{
  "n_layer": 10,
  "d_model": 256,
  "n_head": 4,
  "n_kv_head": 4,
  "head_dim": 64,
  "d_mlp": 704,
  "vocab_size": 8192,
  "activation": "swiglu",
  "norm": "rmsnorm",
  "norm_place": "pre",
  "norm_eps": 1e-05,
  "positions": "rope",
  "rope_base": 10000.0,
  "rope_fraction": 1.0,
  "qk_norm": false,
  "attn_scale": 0.125,
  "bias": "none",
  "tie_embeddings": false,
  "parallel_block": false,
  "init": "normal",
  "init_std_qkv": 0.0462,
  "init_std_o": 0.0,
  "init_std_up": 0.0462,
  "init_std_down": 0.0,
  "optimizer": "soap_variant",
  "lr": 0.00355,
  "beta1": 0.95,
  "beta2": 0.99,
  "weight_decay": 0.12,
  "lr_head": 0.00668,
  "grad_clip": 1.0,
  "warmup_steps": 200,
  "schedule": "cos",
  "final_lr_fraction": 0.1,
  "batch_tokens": 65536,
  "seq_len": 512,
  "doc_mask": true,
  "train_tokens": 207700000,
  "steps": 3170,
  "dataset": "wikipedia_en"
}
Each number is 128 + 24 x the weight over its row's rms, rounded and kept within 0 to 255. Layers, rows and columns count from 0. Numbers have three digits each. The size before them is the row's rms in percent of the matrix's.

# layer 3 attention value, 256x256, rms 0.0757, rows 14-63, columns 128-255
110:115137135090132126170136150145143155124117120104135077109115123125175110111132090125136165156087131129120128159137138122108127138112149129144127166125141129109127181129147084130138142145119108117152096155119162138137110131128132141123103157117098142140110073093101106151120125176138161124114159147164117055136120106071141117134177150177102077147093085151111121075133124127115114116106
099:179127129114152152161132129103198126099101102183178124175138084104132127118123132112087098133152124134123113139150127134136127138142155136130142169149161145115137173159098150110091151134141150131110130140144126158124121141140094101163174151131143144120133084135141128165135165127123100144116115151137109134154123099085117151181131174154103161130106078117136149126154148126139129129116
096:114167130152173114113151155142153116134101124126101134175121115127112084111120128120117178134120153125133124157092123157088102133115165117157118116132108121134145149121110118150148111098101136112102110152162144124172132145177099102146161162115077099117114095109156152161123190105130120148119136141132124073108131110112141167140115140096104123138167121154147147084073140150072147117118
107:100118127155133142149110112114115160144105147140113141122140174114103139123138103123146164137149096082077121139121095148130092137178133114153132133162136134134158137156082131151104176127063193119097152103098132101167153113101102080121099137097118131123131130177169173105112135140117104157178122163120133153153111113130151089125137162109119136107114076147176159146179168142148133128122
108:153130135104096098160140154113141123148135118114159126105114144125116163145120123111106113103086135119115137127129089088164145110128102149126108137117147095124129130133099146095144063117115148103143097092132137113104127106158153133115113119126088131120099155140159124097117141149160098115122103108124138130142176114121120216107176140123105133097163108161081130141119122127108128149108
104:193104154126126147137124113157141138136103159109165118092109144123125147106173141136116140102095151159134126112102103126150125161160118134110146089136088173117142124131096127113132097133139092148092111107169122138113072166115134111145141132126132180109137122149155107158145135126136126101111136127173127149134130112111062144073122121145113104113111083117059118102133045131085119099129
101:110107149119131126125132161098139139177087136114113173141101134130168113140127112157150096140137119102129130074131089103141141094073161124164127130162112123129125145156102144125100141129121146116135118167143150108087098171111155125100119148122120132141144142105147093105168133160148102129112109122161116132146110142150133141139092136114106148079172125161142059097125103110124095088096
105:092100116169109158114134136121179122143150112134131179162188121137084149115155152100133173156165141171126102146168134121103104118156178115111111161139099139115144153124117145133120100129103102111131081121161133153142127140113108113142136125130148110138116167145118167079140130176109132139122127152103093146092099108120106120119119150117116132144112096102124133111160153173094109130138
100:131135086150141119144120136131163113105139166096173115102110146117109118125155162094150092095139114093167109111113112133102135138151131121129145147154144142148124148132144097158138147133137105112087133156143140134110133137095114128122136136108156102098147161099182135123090147108152107103118117144134168130163141159146136131100145140158127157093101077151164159117142158091120098087128
107:149123104150120145126158135132088148148103103104173113121118126132069151158108182131114079105129123129099090104123097151126140145137153103093150133112085104154091117161185088104173133186143123114118144088108112103116074149102101112132158121133115155119118123113159091161131121097143148087154147132115124139095176131190092153125166142083118146110094108113053120111123149130115135145112
106:121128138118121135145105110182114145141179106148137130154140147113099130101128147102142109193140099138117137120143134076135095106161102141108123157128091111123108133115136149111161103142131153125133148133160166146134159135120096161135116124111125062132086135155136097108114139088096128124162106148114147136121108099156147097123131113097134161121114149093121088127158130132104121145169
098:125134134143097111121084138112107127127136127111139162151134122122187147146138128136129125159157118106154118148136161102119126141102143119115123118108099128106111143140131129110145113088064071142167108161155142177168126128110130181097150139122167107110150140099156110119072130146111172101142110129118127125160073154184180138090089106111143129132138123098154073160123147128148129084147
102:117107129127147125072146159100152106182093119108145157121158155117153140157112163114094118150157152084111138148115100149108114126147125112167144157134104123150127132137123123133097124113128148119128165155110110146142102165121124172145126107104098132133112140105147155116125135147153104127149144135138124123144142137175101139138148126139132137075103151137119187153128071153158099131116
093:095100104130142147130085115143121143142061159126126116123085144115131113133116181132097123109151144098201176138158123138138152146115124144127165145135104124162134133128139147130124118123129170135121157091118150132126136161113176102142120141124142122132142149098132130121119130114107126148107147089142163139120130140162099151114147140109146145174099149134114133118115090115156057116157
097:119119107153134118106146154124145084107107146109092134142157087112157141178115130085102125159168143115136126145186120138155155134138120094117134139145125102129099113123153143134138125152119094150150108136127148175147147191148117121148116147094099101165136168117168136099134077106084140155142167144127107117128142074138143131131122138093145139113124177098127143101125143101095136189130
103:118167167098100117125138106164122127109132122130141126159124050162191139134147121104138111155143088158126102084130102156114137162169139119135138107123109163127113132144113131161105132099161116127104094106130121129135095132109152171119091099086130126104135133131151060138131131093100110139116147142123127112148178137127137132106078124118123090154074131140113122149136154106065160131143
104:170153128115155117119108139128141150145165124126132151097147160121156120140121120110108100104142110111163118120123139123132129142118106137077098109119147094131145172076151098134146089126117136098113126154159068142116126167154182120129124117136094107132110157147145127133116073148127142151104106119123142152127089185140132092111148110115130113128137143141125140150085142107177097129156
099:164118118108089144125116165134091125084114130120120160147151150107157131089158155159095143144110116150158129132139128133145134134144149147127136101136114140114121120126159110123144159097086106143148161109139109118134126127121162114112137096103169121143152127152127153102125110106145135124117105196133112139122142144150094178131091148143116117156084093148097159122133093141107114161143
114:109124104144154125107098115101103139107145122141131119128171129117123149148155100135118124122130141098143086124142139105142153084127126118141119150151139159111120114105130097153148114141131145141192139136101161144161168126120124157143104133082121073098093123119094137115116110148091155107145085148138113099120100134108170132137158104148146160115137143140177162155136137102146098112150
097:174132111151150177130122135168098127063130114112115110170126112125121110100111110097109070115155121149131110112157103121120146149140152112148135150151119111122120122149138151176110124167128150115118115128142130098128151099140139111128110143135141136103126129123159144111117137152121086073102175118139115153146190121133152118125154155089146158163120095079122155131119175156108120141174
105:129147115073119105062111173136121134127117173132128177144167121135110075161094149132119125111143156137140165086104093145127145140117138124168110122184115115111137135137094125168126118108154143134127112158136116096132113118130165120163094109105119120149124185116171138079145140121116091144119134104143118125137154144143081141116117104128109101143113136156141140119105138088114144118124
098:093091164109124164094097110134118120158093141141142156127113106106101143127154093106132105112124109091165092085155098154162091172164131151107111137149145108116110120084153111150105058132131152123098120136139105096113152126136092158102095141105129160132093106128104139105126123180098130128147136133161136132130151179102105133115080138135115164128140100128095114126118159159126129147123
098:145073114115154147188118133112096105103136122159129148139121164142147137139154093182134169146123099120129102097147134099157144151103128105128133090137129154098147139125113072094109137108139094095139053113083132111153084114113133101157173102136110124133145173144149118135122116146147108130135090118109105129122100108143077157116123098098131125102154126118138139153156122137178164092127
102:120124145123079114153087098150104124133118149117116147135114142128118126130112127117125119128154106135077101135130098139135102135174127138098148152125159130113153133187121175145118104193155116129070122122153099137137132136136097116182135132139121135100085099150118126140163152102087123130157138157099140155121146138139144115131113127119086106098142094078126130144121128129120145103115
109:156139163092104111101149123117105145128086132116128141125106146151096167145110155128136104168099069172103178096146102129152113118144179105114104150120135084133158155126095155108134150130163194155087133152153107156100131157095120127108113136123122140138114177157136154156126149104135135088117129169119161121157155157139146146136149123136132151114141085143140115143101125172096129125138
104:183144167142130118141147107149114148137156134117129130133132124132141135108155125110129109130147120146104141084113098154101128137158122130161136099147138187110145091150098146096108150110131120146077125122147145129119127065185117186166127162156143169154143115145130087156140149193137138124158112125108126120176131124106161102137108120167163132114202134102152108140134101164117129120103
100:112114101133121137114153120169122137124107077084172083185044114098142144123134098120095128114118152109172096133136106145127117141124093091132103134165105128127050126138162138133140115134116105119165158108177139143153173121153140121126125142095168118115118101104124116129106109092113142108090135128140120104141110124156156128128112162128128091150123131109140104103125110122131116137120
093:176151127136188126129112135114149130128104155109073131117167156125093107135129092165068154124150127117127092142106148129114113122130134148100132114114101138171126125117137108149112111119117100128122093112140124091131128121121127121078171130114095113139125113149137132108132122115113128131137091130152096102127121107111144111129102117120105155140125124150133164116164111126183115122171
102:098145130122093113140136124140134135127145114142099154148106136154083175162139083080110138090135147127155082133132125125132169104129107070136105121142136154143135087160119175141126083159143127087130127127100161140100121096112102116126106160123163147111090110072101117140146118141144116137122161130123120126106133106127163139167134136138113142073149126199164101133091154136127137125106
106:078121128136126115095115116109157126152104108103173130151107129132141146106130183108134150119138098148096109174093115153141138157127104116121125123140129149082120163133099131104142143147115143158096143113138104143113192139119110127121153161132090146082132193149166125117147146102088092130144105111128152120120109098142100160110105098099079113101147156133147144079098137105165118117103
106:100159136118134115135163117163092151134135113148113112142119143123117112094136119134160100148088167094148125130100178065126113107148131153106150119087126118113128125104156134113118167098107154126141160103144139131138105075116152143101138160113120119182094062121104096084114111151120130111115127123149122117107119134158139080140147121189114145126134152150126105117191135135110128154165
101:126165106134116090122111118146094102107134139140125101128132107116120099118153163131129088077084143153144101141112112121136163114158113174102144112094128133138116120151122123192139105084158110135117089094133142138106141134149125122128139130089142104094107128131110141107171122104137090142122144114137141124147056131111149125092143119123114153124130162129153112119146110095165071149146
102:134126126115157141096094147169152132121092100137132133133111148139115129120122155068116187149119100138143114137151110185124151132132120094137139121120125173100139122129121119140113129121126144115104107089104134117143114109145147104138108184091159107124171051096125143098140100117114103109177135109137156121097145131165141103148139111134130063103105180104135184126122155144128105135109
099:127098145124125119100122133120108090144164166127142133082119140087125136173126127122100160105132123156093133133128113147129106153094130166099102121148130177135138121175096115150132091131134127110156169111150090125108070152081147127116142064097127116139121172122173135145123117116112095118124134154139130130122172098127087153105140114132129132079091128140100112131071124140144089113132
098:143109144130169132134152139178144133104165135103097139142139102101165140125113134152112163148158120129108146105155153138109123129120119095132134120077182139117146124096099100128097143082131095133142124113123157137138088088171162150153126141137117145111160129097112104157103154117121159116111163109137090116144139170108111134130111132177119127173127118094130129119138104133128124128116
103:152118115171136129146149125097123159071083106102097111115137137118145101116153154158141068087103151085130124121127125125143144120080120158096102118133109140124151120105155138138170073130145123156113117103094129164122148132109165148112093074123188080121118113085115131101078109160105127122157117134128118116154126134122160124110131127126136137123109098079125129125161145131140101128178
096:099067103133091111106173134105167074111123115092158141095174170103139177139126117149096130131091147107132126147106119120096141135120107152088082114137152110116149103130156112071099124137177135113152112173128134127109132144145144107155163112144129156093154175098115108106113167104181102132148156106140129134123140054150093154137156108139089129077132138171092095100141129123128121146127
112:129149128093107106132102105138128137156122125137180139130097163092099173159145139058107124102128147100109112087142096114151129145147104106152104121125074116187109119142132143120098135133126136146123113119141062115152129160103133177161133147081097127115116118149158151123145141121102149114155126119161144107143151094177136139112117110145102120098096130108108140071095121128112153100131
101:164147135145160143112128163104089159116106143116131127121107149111133136104097090145132117160135102127164121137109127141125128134122157116136151124159093078139132110107123099105164114098167120125112092122103160106122141107122147105133110170130148147140136142128099106123138083136145102107111100158094119124150127142159159132165157159145155159135128129130072089162098159138144130154093
107:086141130157118137139116152140112137132139121129105170118131150152117129141150136191102125159150145105165135111134140095170113119132152142143084127145143109094108111101105137141151106103112146100136153144143151144090170120123129096058113096146139131086111155132111082120160146163114147172116143101123093125112095136128154117141112108112119164126156094137164097126159065123154108107112
096:146131087122130144118100074103171106126150146137122136104136082103152115165117128101165133120152138136113114111162109126133125155093118145107116098168172138113139126127135106123143100133135133127123121143112111126140104141108136189118095122156122106153128167113128149143124138186107084127152151099103162151109112147131123092134114148090142110137150138137122100162127150134138120152182
105:155112070155089155160148154102118112162119128117145148123155115134100096132162114141115118111139090115105118126120130108153170115082118155137144086150137115172121129110173115129139102164153121128140098130069165131124107103151158149126110102105123135144139143092161164093091153161122095138092096107122065109133115115159135163071148160110162164129128140109110088117167149091157088141132
106:123105124109123126148136139100110116130090137154100130081149150141156107144115137170157166115129122137154181114147159092135119121107168160132122141146085114155113145141105136137116092166116181164123161145112105144115106140051110107118138093155141139105161173086109200137127135176122114129135107137116112142136151143107143157170149106087126161123105088124131143133101115136155115114138
100:158135138145144109090103142120057131135117088079153112090136093110034122095127165123109128113117131132131162147126148148144198133155123133136108136157123134121129090126129139155139114169161153103113115087117114139130109114158145110122091089098147111120098100140158152119161144110173110108137154136120132135160103131122111160115185141101142133152153092158128165146129117104134139125115
101:157121148107104126115112115131110173123111111113158115130154136119117152136126145069096087126120112138124126147172115151123150150160127111141119134108115168172140144118133125095108155131135094141056165096157145152168125103129109140112119118126100141119139131128130122108135159090140174100123147130163137132147135132115104126118114109111158098118087109094137163138103123119086154121129
103:091139108103087106115110104077062123123085121119159136099101145146106139152136168168130115129153139156113113165181134136151151171186114130099163156182141111086148121118109129090143152126169157147118131133106155126120156125102133106132153105105166110107141140131140106066114121090131084111107113159081127175133105150124137131130157139123089133145122117106144123166130116164130103144114
106:123132121088089112143135117150090090148112096095168143136068190148110170153140144139087113113113138098119110122160141091136124133133105130122097182158121141144104132143146175163112093131171112123106121121133129108105113176113120118125139134144128114071066151129144134165151144111104117176153122161130119130106131095111076134162142084122098108110113106120125139168118074133122100133145
105:154114117133119181096127160108107104106121133137108121101119181105159126131184097127138123121117150099176103095159148123149165140108142135155106115137136158100124099125201133146088125160133142079156136146147131130134104142140182140129116145126128085117143101097118127132137090101131149128122140188099078116124089121101152104125146150161155154119108130119146130124105161145122098104138
102:100111107123135167147109114102128119156120123057166124122151119132115133132160164171161095110158091164114116123169138091128136122130136172106137156125109131136122154136130123126177152121136187130190117132116107143087158143140162075143147120135137102119131202109164133120123152100155126146098131151094137124105108164144106188113119116064138149115186082136108108111074141093126088135122
099:157132102129134100166124062127102107111120159112143110103167160157073161146131161130127127116117143137087145174151164155107103146109098128122116111111113157121138123132132130137131158108153110187119140135114128149106147121086119096154200104135127088134134112158119152113122130115155150134184148143164121158143164093131126140139158078099136181142120157079147144165152101135151132107121
# layer 3 attention output (transposed), 256x256, rms 0.0652, rows 14-63, columns 128-255
111:141138149140134123128117130134151140153123146159083123128128134099145134145111184121135140109129111168139111127112114158154115107083132113110141147131117153146132117107145194151143077127131132105157138127178111131166133150149132137115126141101118079093096132126187097151110132133114132149132091114104124119163136128167154095100152109118104117141106192090138086148154116099127104100078
097:102131080113137167091139125164085115151181133129136158161167113161119166166113126119167151117146136178148131140113123121103137115118176146173128146127126164121114104090168166122139139130124123151134092162144097154151095092115129101141102088104166162094184147110136130127118110106139129109153158070115131119125171138119153105090149121154165125170147123118132111091141114109154118160124
090:171104134116100101176114112141147136115103143110158177113136147153132129145097113112178084149123154123115160137149158120156128141093112145104139144097136138133091071110114134093099090138148128132125135142085113135128135112109139132119113161081129125105098136139153137109135081133125116093156097154149156153160123142141130156175140127146152081147110093143149121180128141093117113086160
096:120115133101125147128108154070163113161128126118133164141096096119098125077163126101166122155117134118144174099104165107129109111118133145123157165090156124154149145110129150150108121141120120163127081134137085146134123111100132131162141134160125140156089111103142134166113106128130107163125136141113101121184124105112133160115140122134143118174117068169078167102120146176099090093137
102:108110096106122177096128101153116112129147127115147139100144128099119081119128111113133108148190099119140156142096140144117122160134136116097118105141115127133152118132169155110153122176115193094088162111134110125118142114102089101159178127128142121133093096124122092116108135105099110189110170156146140152061131093150166128151095113096085098103161169127119125172128124101093112098154
098:144100142148139110094160119121130170115182091109118102147095159106141130127108124089147117110146107107140099132123150131120172107171104121141101144144148139121077166089152149119123114103145060113151144127111085125116176157098143149127091160093164101162139131123133155113106131110137141117188197140099116096098115108125126079102138139128147126109110121129074114155107131117090113121164
098:124141166145103142133128149143140122115150138162117105100144138103118094157130131134105116085134112149099131120128095135124141131175151157076135142097104135180189132102104137158133154118087110144107115132133123164125149113148123120124150179124114120142088126112115108112150141074103150123131171133115112160129155128079120124132110164120165137141175118108156158132139145154086113152133
105:138122116121135153090142119141127123147105114093085188130095155154128123122127154117162120107173131091110152159160142117142146140135091181130152112157142115133114142098122143128118156143130127196134142166090112105192170093119146165156123136135136178127183115129153105171139129109152129094165115149115157120134148149112094115107118141132128117153177125117130152175112096098114160093146
100:130125136096126123131105138126134131169073126137106160156131135163118122139069115113133113084125137132076145146100124139124126112156122133098116163077110118127147158108167149129122113146109112123091136148113110092144110120117167118138094112100088093156093127127179112106169122107133096126133162120104151110125150109122115128110065148151148116115115085126114120100088122125142102126139
107:121114108111112144116127129149106135102118150118114101118096105131152121119116137141151115118174122144142116115147110124110122080143121113156111105124141115081087119093125173137120155150089150123148143110147153149150166099110123158129099117119118125133137118173124177096129151124152114120121145152117162103137094155092098113128108103104148128146123162144117103124119146196121150118120
096:146121099117132145125157155127117141127121126116156101124118119143117121111149095118147119114123100062151148148140090127159136161163115127183144106113111134132143085134129140136086143130082126102130086153094138082156132124082159128143165148167151122119161127134136132123116121165137148153138115161157141128137107134137185116142099140135135136127108113117121158140139167141160131134088
093:135152114085139120141131112123156170119125163106108163146143126109102138119099103130110111074076089097110164133113171162084158127126146132138101090083090156135142131173163140110143069167186093158122168121077121123109129154121093132154158123138103102150162147132129112129127087152122163129149149114107151125159138132101153136160085129149100120113106169129157141125148136149100111151134
098:086132096126157108117125156107105126147122110107137103098136109151168132160127102121130119154143112177122100157080114128109114146135139140122141121116160113114162143111134130154150113135127115098137124128113156140117112123138118118147146131151127137186136119155105106148117095132182126142099111128146148121115133178134120123119091131092162147074152129137124080150075184126097153112140
093:132163124130168114141148142085123146117137115130156161110140114109141164146147151132152145110106096116079125138147169138140122126147153119102066152130083136149088095104056122136184151147142135119111108117095129087153166112171126155089113102127139140128161117119113137108128102127139133110121118160137073115109116112081135115110086101154138125147133099085103114122112155133067129094126
094:101129130139107135124098111149135133146115145134115141105130179121134119155178122101138133145110119195107162147113162132146140120141147136108157167089095149133158115157086132112119139072106165128112128180099146112099121086126127162128131101144156100123123086125121127182110150150175139125070147132151135125122113118106125090122129158145097136130119134157098127156168166108131154112130
099:141149119151118198111088106158108157105128149130137114106147140122140150139125139124106094095118117123132110110109133112111096141118044101148108142145137101167133126172120137160151114098126075117134138167170139154142211147139129134120142137127125139136110104135163166107104082088130186130131134144170114126105144128144147120115128146163125143146073140098107123096194094136128143121103
100:083118156158135158129129121134185088134099119099153089100154110140127133142100099127151185112085138118143125061117107126099133128091100124177134125129115105161100119131143102139097096154104151113144126093088137094107098137110093146096158099127117127147157151107124104121125147178117142145151127118126128137136127095147100152145122151108126114158135144125097121148124159107099103176118
096:120160103138146110130153151124121108134138115101116161122068100095148113131116135132154149127148143099131174154103151120112111061151125101080168209120116072107141111101121140153174101114161147121115119104142136115114148121073112143130108169165134140130152152100158091092127093117125101159170136147169138088069063125106171082122147139093175104133133137158124137133139092116156159116103
113:119136120112100109144085137118145122143161146157155150140106145155111061073193149127121171171124097150145110099150115160095138133157153146116145123134133097105110130124116133149125064120155114127102129167106108099132105118112131142063150046177164092155134122115128101137139136121135105144159119083129153146123121123153157141133098099178147138145132184126139137121171108184101149121110
091:082156132113139180186114117120126128159126114122146169107114168111187108111129102122153155117082136083142150104136107117129140160142119156127102156175103149130138130123143132115162147165135103123158148174129135125121158109148114118142139070089106132136150106140087108122134100105089162148117106119076162127100140140135105156130123115147155079113090109134093115090139152141141154128128
097:156098103139099122152162088122159125117133166100137094147139141107141149163130095088120114136128121152106137092093074174163082161177093092161132128093141106166120097144140143142154108116110145108117133157138101164137113145145116183111158127111099173084097138143132124130133148110117129133112160159122175090119132093131131122139110121137152081097120125150090140168111094159120174145125
097:155152141144151152087116134125151146148080084108117079173137164157131131143139125110162140120166139106107170161116108051099124102132131163125109129118157096132107115116126147159141134137137159110144110128124112152113116107120148161139150099118085134114116134148132139126104152111124093133128120096140121108129118086130135086110077118176147102108189100156121148128130108134120170116165
093:128157132111137106103147123150143103135146102133115141109129123094126094104127096107118163131113130162105126144119128135122131090067100114100133113130159137106141148164140139149166102159096087170101181120191121158117078143116140119140103138139134146148151101148148115167193147155138078110151138182148171143122133108160107112150101083101102124148155155101087094149142104117129127136105
096:128159138098130119137156104075110120145120089122101159115089122189173108093129089117171119114082155103135110118130136114124092165124114104126126116148121146135132110109110153118122132135122117107119097114114153148162102130092137175111073122100100138113113110145138137138107137108122105115130169139114152154134155133121139136110124120125115144115118145140140142083155133106135159153088
104:107107176111120123133115103115102117124145095124128114104134081156114128087132113133131138090135211094108079113104108100145108175099132154104127130098135143146122106097121120135156122143129132136137156109134107090099155089152142103110152110133114133108075097117134117136145126121134129127119151135129146094150138097132132085127061173127185142152076108147151174118123154132132102137104
103:137141138141149100150064147119095138122140170135110115105131157135159187132109125093142162117129126124132123130085135109137112111148145150108124110140164132100158150124113130097131134105112116105109118122143123141116141197137164132143108123115149143096124103118158144118138081130102064150097150175096123137157152115160133159122143127109111097094119170190169105124109150104108126150157
102:109113114132144155111144159123084141128151131156148128096155132109126094143135175149142107175134070147143134151099091142076125150103197161139145162123131170118124123105149115166077147099104144136168097086079126119094159132075119153125125146128162151101110140141139137086147111153146140150133156128099135145074138156106167129103104089116109079122080120117113139119135128152150142125135
092:134134130138088151113155105145147108096123131122131121105135078142114106145123176122153178154112129126114132155151109090148114131141114136083138163120148089136130136133128143102111146148174130151160146142114126138140150134145170100140146150125169138191119134153133123141084122131102137160108103086130096139124117160121105125148156114123172106145174158129205128135104138102145120135127
097:132124183113082128161082093138120143113071130126123125162143149115153098109147151126141109171186105097149171128113139180121134123160154164085137119158127143118096157069149110117098090141153126130133104099121164121133102140120115108139156114156112139097098131193115149145134169138092115101097141134096089101165157185165124148131132184115138173149137129098105168093171137116080116138114
096:170157106115093110105136124104117102147149121122128121078142120146106099168101181111108101135115111160132138177123114114123100097145137109127103087131129128100117103154131110122126121114146124123153151108120124163150104103095106080145124113135149143133092128099108135119182128135174167116141168123137167134133143135109139175091162126102127165138081069125123144152102086101097123108130
098:114100124134117130156118150108161128106137097095163105159128126144150128143150125155175100128173083127131129151166086118135106112091160092104117141156080129119124131113173161131166160141116114122134087108157175120129144153147131138161154123134120105093170169119079100146117108144134141118114077140123137124166064072140120106148099136135136122125147103186160116144119164114176105132147
099:136126107094148162139141107120145177112134164140128139125123116095095128156165119110149121142113143098154126131168125120170138128124108137106130163151106125122097136125118133070144061155137138141132133114102156113111134128102149153119145136110162117102139133139132093148119156121094086162151142124108101147100134123132091170131123163157143140113155147135111134129121142148097153129104
095:102114133084121078126142135125097114171161148123140129100105142097140113134184160160175090136120150068166146108122127168129103145132132156120127141097146100098086164138178128113111159146129115067087100158119119113181184182093096103162127150125104162144104109076112134136147177146144133133133132126116131125130132171128140140082103126068087134149123111154136127142124106105128168124127
100:130136128166148127108113149114140174107125087125112141197159136128121091106148104146106135173129139129147138134114136137160123148138089091143111118115126092156113142126147117107101080165115151153115153099139154132134146145102141108135108114127132190122131059104155159090099115115179161156130184110127168164117093123083170141117129134150173143142119123090094144157091096126111122153133
094:155101156161158111087155088128117097111163145139148159119092165125119123158113113140080143157084124107164118120092142119124164115085113115105118185106098107074130135128151110092155125148115149127123111139173105127073107157172120144101096119120113156090175133125133139112167115157106133125127082095112164140117166138159141096134155138145072130120147156161174125152119139125119119090143
101:130114101090134091129118141125159160122118137116096125130123144124139109133167087119097158103128125125143161137129090092144113102119134103111138146106119137133126153112148168112109159158143163115119111140087117114097135137154099154129144166129119126159187149118128164193089110151172122146099132145073144110126110125099161130126113113113160101071129099128178093137149120106106127108099
100:143149157122145125123145131122146144116109115176138137155111111152098114138100082102100082122139122132163090163132116136097131131167144128128188079092089127111138102146132105156153133095101140153084109148145139096154128162113097120157116120108125133128109129151116102168089105130151144107117123132111146115143141122136097093094128115097088139130151141092110121169105113107127130167122
104:138120086153083118165116104094147133119131093126123154186120105137104193129169130172094122149130118132099126205119130154106129137156129122133119149098133096104135107179115115128116114140127138091129154116116152128106142128106092116153141098094107120137100132096140135093140155141121130095142186145110129149114140149096123114140107135119143142105157090153058107167164125154143130152113
096:080131107113143088104131144158160128101139113114137154157117109110137166152181110144144149107142168071119085099147141097149116128111086157109102099107169099127120167105144108139132114137105128131140122109136139125112115125145119105119176138115130089105105138106132155118136147083161134115148135156079131094128145148116148096141119133143115079101107128120161122082140104123115123122158
100:117111135119149103102130134173118115122101158136144094140123111082131113115132143085102132140145088172116129145168109093103087119131094149100162149109101145175129163065122103129158095163127092119136097130080095106139113118148116154139159123150127113121138157114138115122179116125101142124138149145154085114121145114143094118154146126102159156119126148137150155135157149120112136122125
094:133123114121143107172147135130161135199160152114107113159123112129102137127122120128133145123126144147148135073101120145139153141168140109157117100119137144141118116097132163143141109121184159166164124112135147119112150093151178131161126123117136130138148125090128120134119156142124123085123118148174121117133098111137128137105127098148083116098129130157149134092175115086146142138147
095:146174135121156139113070069136176118083142160138113129161109134106139111148118138118120146092163111140127159108113133160192120123126142127128101098113144100109131147144144132096125116102123149141156129100107107124113153121118139094080100121145136117152128101126124137133155100139153142164196127143116156118137140085095133092144063072091089092123155123132143109087130137150113153141128
098:110131110144143113096189142135148167133136128119131120162124133151101139084136127099127142114151158115074119148162134163125155172114126083132168137089165126141159097131126111144153115103088121131127126131154169113130130125177129122134147139133117119149094116169157068141144135110138123139136139113106141112113154115123098173101140119134136083168110128113151133125117135094133137143117
100:156098140127143118119098138150115139148125136122135127162101155111143158110141139117165131124177135125132094140130132149091103106124122144114101128115112144085112140118099136091088090139128121122126114125144126144094147142076103147096163150172109126161165124144102135122104136126080143160133110069121126146112166123118148165142085127104176173110098110153118117123133130128120178113163
094:135157154133116104123110118125124122146105139103137101108125148100087150105113142113140130118163171124117170147107122143144120120155099139144145161125107101125099167128091138100210124130137104154120120132129126125124134147134137113146138112081129117135123118150120115093141163157159167162126150113055137087127173164152109127103153126135126190102118109151097124112177107147126146148129
098:074125106066193124163147108110121090137167143113115123146130147091149150123137132148079133118142153104132127142133143097115114087126140154136120084125146116091123104116138144114155109084081124137096103108161092170132125141156132170124103112118128165092110109146125140163079162107115105140087167090135132093126145110121110124122098142081155122123075151108128167140169128126097134126141
097:124129150138123126101170108124142189153064147124115130126160088143133117096149117111135105169190142187101147162119134144102110112141155106128151133178133146106121150115113123136150143128080112118103132132130101122105125123089133128097112096124151088146150139143117100119146135136157118105134145104190117091093150156106113107116105148111125109124106107080101134101141103131084171134096
105:103131097113182134137060119126147155175114083145135099144148120088104127118153146105083168137115109102130154124137121122129140105085118103098124108107091078140154169129140135110147111130098129112108110088113128099116149187087120123073146132110087108147085172133160114102099121125146124143108082042144107138117103135104060151117135118112108121129132129108114146139165115127163127124127
094:111119124127115154091127122098171112104135139123121120120104131133145127133097133131112151093116136147145167191152148151107139131138121139152143079114099116094163091129141120116127148153114155152139165126175126084120114134090143095149117147128147110104125128136128145106090109124148128133132127127153109154117149130079117162150090119120108136131090153149158133153150107108097151119096
094:155142135102121108151147099106139169167083126167129167149102067104179099114120111113126128105139129144140131151128152126145155117160103142156130111157152093116124151152115132090119091142121153181125105134123090113119103142105163137085113104098149142118185087108118165129135160130120097170079100116127108145143090186134092132144152164111112117117088132144179098128115165146128097157120
# layer 3 attention query, 256x256, rms 0.0855, rows 64-68, columns 128-255
103:139152104147092099144113102129167098149079154087113088121144121081120137168215131144141128140139097172148127127095160139158141151096122145142110153130135110158168129135145125070146145113109144097081123139144141135134144103149124128117135112126154151143112132143110115130153140156089125093130118166149121126112170084156109164170131161142116112121131134104164137159156151111184095147131
083:138102131178152137112112134155143156095122121151132172125110139155109124140068124150107082110116169078154142072161148111115124147096104118126189116111135147129115156134163093173124114141134111162160134176134091116140094132112123152134150142088090133153137104116201165147119150116139124141150125134132112126117095178107168128145120143124148177168142126127128120106122128147107132137091
089:135122171131103122107123190120139141053128118135138182110113118164147123109065124135099114120108153106117116090159127106108108130145139091150193132127131129130123137147107116184134143106119139154144112143099132135110101099116093123110125100073084106175115110104212143135156156087157130119160133137116094109165100160092134114128151144113154126124142135149112099113132128163104149110101
080:136142165139123125151173191162135153089108138138109164139091150146120105123096104124107121094113148076115135108150138098152137146139128143162177137134149125113101167174145107195118150112098109150190085155099143130142096126126101131134110134109134127136106152139183125186134161064130138115153144117114133074119088133102154107127125108086116137146144135117102134066112142136131121132096
076:114170101113143142132084122071140134159100134144144086128158101109093179126133169109176148122157101145149126132133113161121123143106110105126121127153076123138112128087115126123120161135150122116077175160162110160096121157118096154133120143139129131149145157132095131130125087144134109094072123163125175175152142115157131111124119131172130163130107150112142115153135130129156128161157
# layer 3 attention key, 256x256, rms 0.0849, rows 64-67, columns 128-255
116:131140139151183139123141132108142127124125132113092087143171125138152122109134100179115112124154087097080144127128152050136141169146153109155146157129132133156120142127085133141123129107095147121124130145124107137123137106103110105165118126139138116143118111119133130099137110175152122179110176088104135121148115127103146063116128124134135122140130111119117158134090056137136185147144
095:164100151100124156092128129133121081114123092176137120145114168149105151129160144099148107138122111125136127123100136139107158116148147117124144119147121136123145159155169088127134141120128090120092111160099120079124165189152136160083149138109126111095158118106077145148153124125116148115108096129133148153126139079102132139116151164104111143060140130059133097165128144129182127137105
077:137128137110128120154147123134098110134126164130108132164153123117131132135135150118133121135136164180153149131133108135085157140140114096077104143144214131146196126121162107104125128135133102119129119147144147130158138104111134134132170137140103097107143118154114115107114092150129141130123104104136120146117121092142112141133136132121119126109124127108147094083127165074151148151114
070:128116127126110148143143127119100098147144075146138120140136112140129144120164120121132119115132144174149147139129125132100148133149103080081104147138152105151167124128130106095123155118144083158160131184117158121118160149113150154103156122121150126135151104128084108125116106131146189131109137078124119153096131110172122182136177137096142133112115130120149108114135141121119188145092